Weights of a small transformer language model: MLP 384 SwiGLU.
Each number is 128 + 32 x the weight over its row's rms, rounded and kept within 0 to 255. Layers, rows and columns count from 0. Numbers have three digits each. The size before them is the row's rms in percent of the matrix's.

# q: layer 4 attention query, 192x192, rms 0.128, rows 0-12,64-76,128-140, columns 144-191
# k: layer 4 attention key, 64x192, rms 0.127, rows 0-12, columns 144-191
q0 096:081121138126081139112162170151103150129098161164102146087167106150108128094123040154173119143128093166143141144157102213133092114154102138047189
q64 092:113165127109121196135132126111155065135137109150166140130089098146136144107158153068091125140100116134120173122071148156088124139122151145138135
q128 082:120140106163095138114127111166126106117133167084157151091096166200123081084119132159140146133115096196107086112111172123204141120100167126081120
k0 088:135158127148129141177084150140063161174194168113105168136110131035119126126164170165167115114178120142152130160173077107104114075188068163126089
q1 080:063159146193100140131126145148122134155108133158102124079093129103163103108156039182084072155155121105167118142143071165160120168136138152110144
q65 069:156168172136178150120120099132172111097131164099160155120136087152164164136164179203109131174122147095101159116101128127147129097099143117126082
q129 071:113140103126105102158128116175150137122115146120161151120133180160138116118087144122099092169095120145152127115089172219158134162187171112084122
k1 090:102129046111159100170163114108119114121164136165107105120167107108097109072157126129150098136153130136150153082103155106124154185104145114164163
q2 080:141154123169165156132118116093102158117129139174124153161140104175116118113165137130124068096121150116155163119125091117187104140120093178125194
q66 071:155130168076132140130075126131145120126182182090117060106092138163156145136116161139102128159106166169153123123164079083129105040124096152095087
q130 064:102130140104110131100067127119111157153092111108118133150076132124160137129112161055154113164070112179119096125110178106130133127105107137124203
k2 087:090166079158156114167174132084048097094132104147152112113087119071104153113142147144129103110091101102152142078118141169127122140148134183120166
q3 076:159176141134075095084084097075100124101116136122078119116084170099149136125173112112109109071096154157123089122141105113138107087140121149094191
q67 087:136122172095139119182070115092170164149103115178148060111156147171127130091129130190115149161094157105117132130098155082141138093112127179176148
q131 075:106151083170166155167104100138114174162116150142114133158119179138173157153132179128059094113127165138065176093166175119144113122199095139083132
k3 094:138180149096105142132125126077105169095161181195106138134083097125136099133159110120141112110108132134096142046176103150149094204157155132136135
q4 074:158125119112101183143093114087136103119146097159155053098105114160104180132108144066134099070129103126129127116127172094120109109152101168112161
q68 102:138170196078139139101150116140138107147126152094098129156145108117200150101173069143139103101135151179050113103106112178120128152119142126190158
q132 092:156105122130107148104147103124088120126167140112125080127110148131098143137148193170173120130119139171148155121138138123037136176080129169088149
k4 110:112194103094096073137117099060080138094115174135141121172096137088134125069162136122102100127122143154113162021073147154139167142155134131125141
q5 098:107162126123122120068144101105113179137163177115188113121176122057121124103125163098168085130072109088102083112127150094153134175106143110109170
q69 105:109110106159101156110076124133183092131067185160113089145101139107145116149087114135119164193177160089093133124083165150164214179081203133145129
q133 094:175104135102137186142153148118135119081174112147132114109076080132123126127125163138094064142071154124150099114186090114150150124118135177150128
k5 097:116142171159111139099115116177092095152154117178161173179119171131136166111075131111162127122157207135100078126149132180036087117089140110096071
q6 102:160132110149156104164088112123130130157120149085117126125132133131067132127181103145164151130120212155105162119144148112142114108137119118149178
q70 107:100088076164123147096136154121157074172126082086088081076122120112103082115171120101147095154101125068152130149041063065110149140160154086153083
q134 093:136088093147083108109101119101103175108117099069090155142034166112121172135142077108144082174171129113158148125133143099142143110171120140103119
k6 104:135117199124164151127173078105104142116167175152164065170134100162171137134115152143084152101132118158095135094116077068159156210108130104097136
q7 098:107146091118156153139138156146182068129091152141113119103186132125147161084191137162106114157089132152155100141135085174130153091112130066111073
q71 111:100132099149155112155138138111175136139224153128108141129109151097126108098219166157124116180157077132093180142206169149185117091167157150180108
q135 152:143095207177120125104110117128094107138141147160104171131130108218096163137096169103145113189134109168111122163113132163130067146131149189074136
k7 096:132086107112103111132125129150193098157158091152135138180085061136140124123136126111092156074131089099137147139154164099147095082071122110117124
q8 092:091117162159159105111186101137141137138144119165163079088146126106194133104067079128141172130154136093141161132149112130130175156126080070124135
q72 096:115166115098165217110142124103174097063099106139177140082170125114154171137164110150164157163112082144113198141103162157082181123138150131165119
q136 088:136109149140127117037113160145113102148129131119115155126130169148113128123132164173118094118138097122127080130102186210155078137091086097095112
k8 085:144119119120110098130115131088093157134208191197108126115104134119107103087146118111137130077184118100149104122113157062143180182154127134109176
q9 095:110121180098114167125178098142115113172175096143151105114120111138165137078091053107133144132181145126122113125116096115173174153182128089141144
q73 086:136159099115143084142138143104091149111151134157106078086155173132167144123148183143100126100111089112109157128166109133109171139137143110088169
q137 078:107131190159178124091125185122142114191093140117175174112134156087110179131142122167120160116207107139090167142115150158117156136118145089112121
k9 087:143118128132104195159081092121167116147120155121129086103184087192099185166110114076137119127122130104133096132094184100091087087096155101172161
q10 085:102154172142126151116157128137151095140152092123102144128150104128164066068140060141174086129113115121161151138101063174105132178132099102115198
q74 075:144109093099100135151104105092192089135120166112128082115161147171131176068143144168123098153043103074125168123160155133108114150125133146167101
q138 076:125141133125100108120081090127112161192094154155180218182139180136160146154100176135096101176063142181090141115126175113174094097116142121056104
k10 083:166155150134163163108141146131121174128139163148141146150124079071111088109159136144056143158132184176137133094179113146177121101139132162172125
q11 090:151123154081112142145095112131132101143122153104139196125160110121118111108110115157101093155132163158133108125154113145123116106091180118159170
q75 086:140156159100150106143145105122163098080092136100122168094170115122112149101149159168146129110088108090124139124157110136121091132090136164131077
q139 075:172133127095145113090119094145145085146068147189136162156130157157135109120073164184127133076130153124083143086135130163147083151117145112107140
k11 136:069143139150113109116109158076155213100129117123099169144129151123106092119166106143102045082089098116132151101132087130095152164103122132120121
q12 084:080155118119128139128195092073109114125106148123103118154161083148132089076134094097140088150161133134095124092126053162110119110123141150089110
q76 083:151137103086104148132114104092161183078132186109163193120152083143139128126152203128070119126100114125101156083158105130146085099118172153127088
q140 085:119166107050084111133104109097144113169099140170182167207158167115111137117105164149160116146111127139143061088140109175161077092118198131136094
k12 097:139181070091138151139130167134079065128074143086145176166099192121131159128128121132155097129165089123114138063119100197078120150154069086106166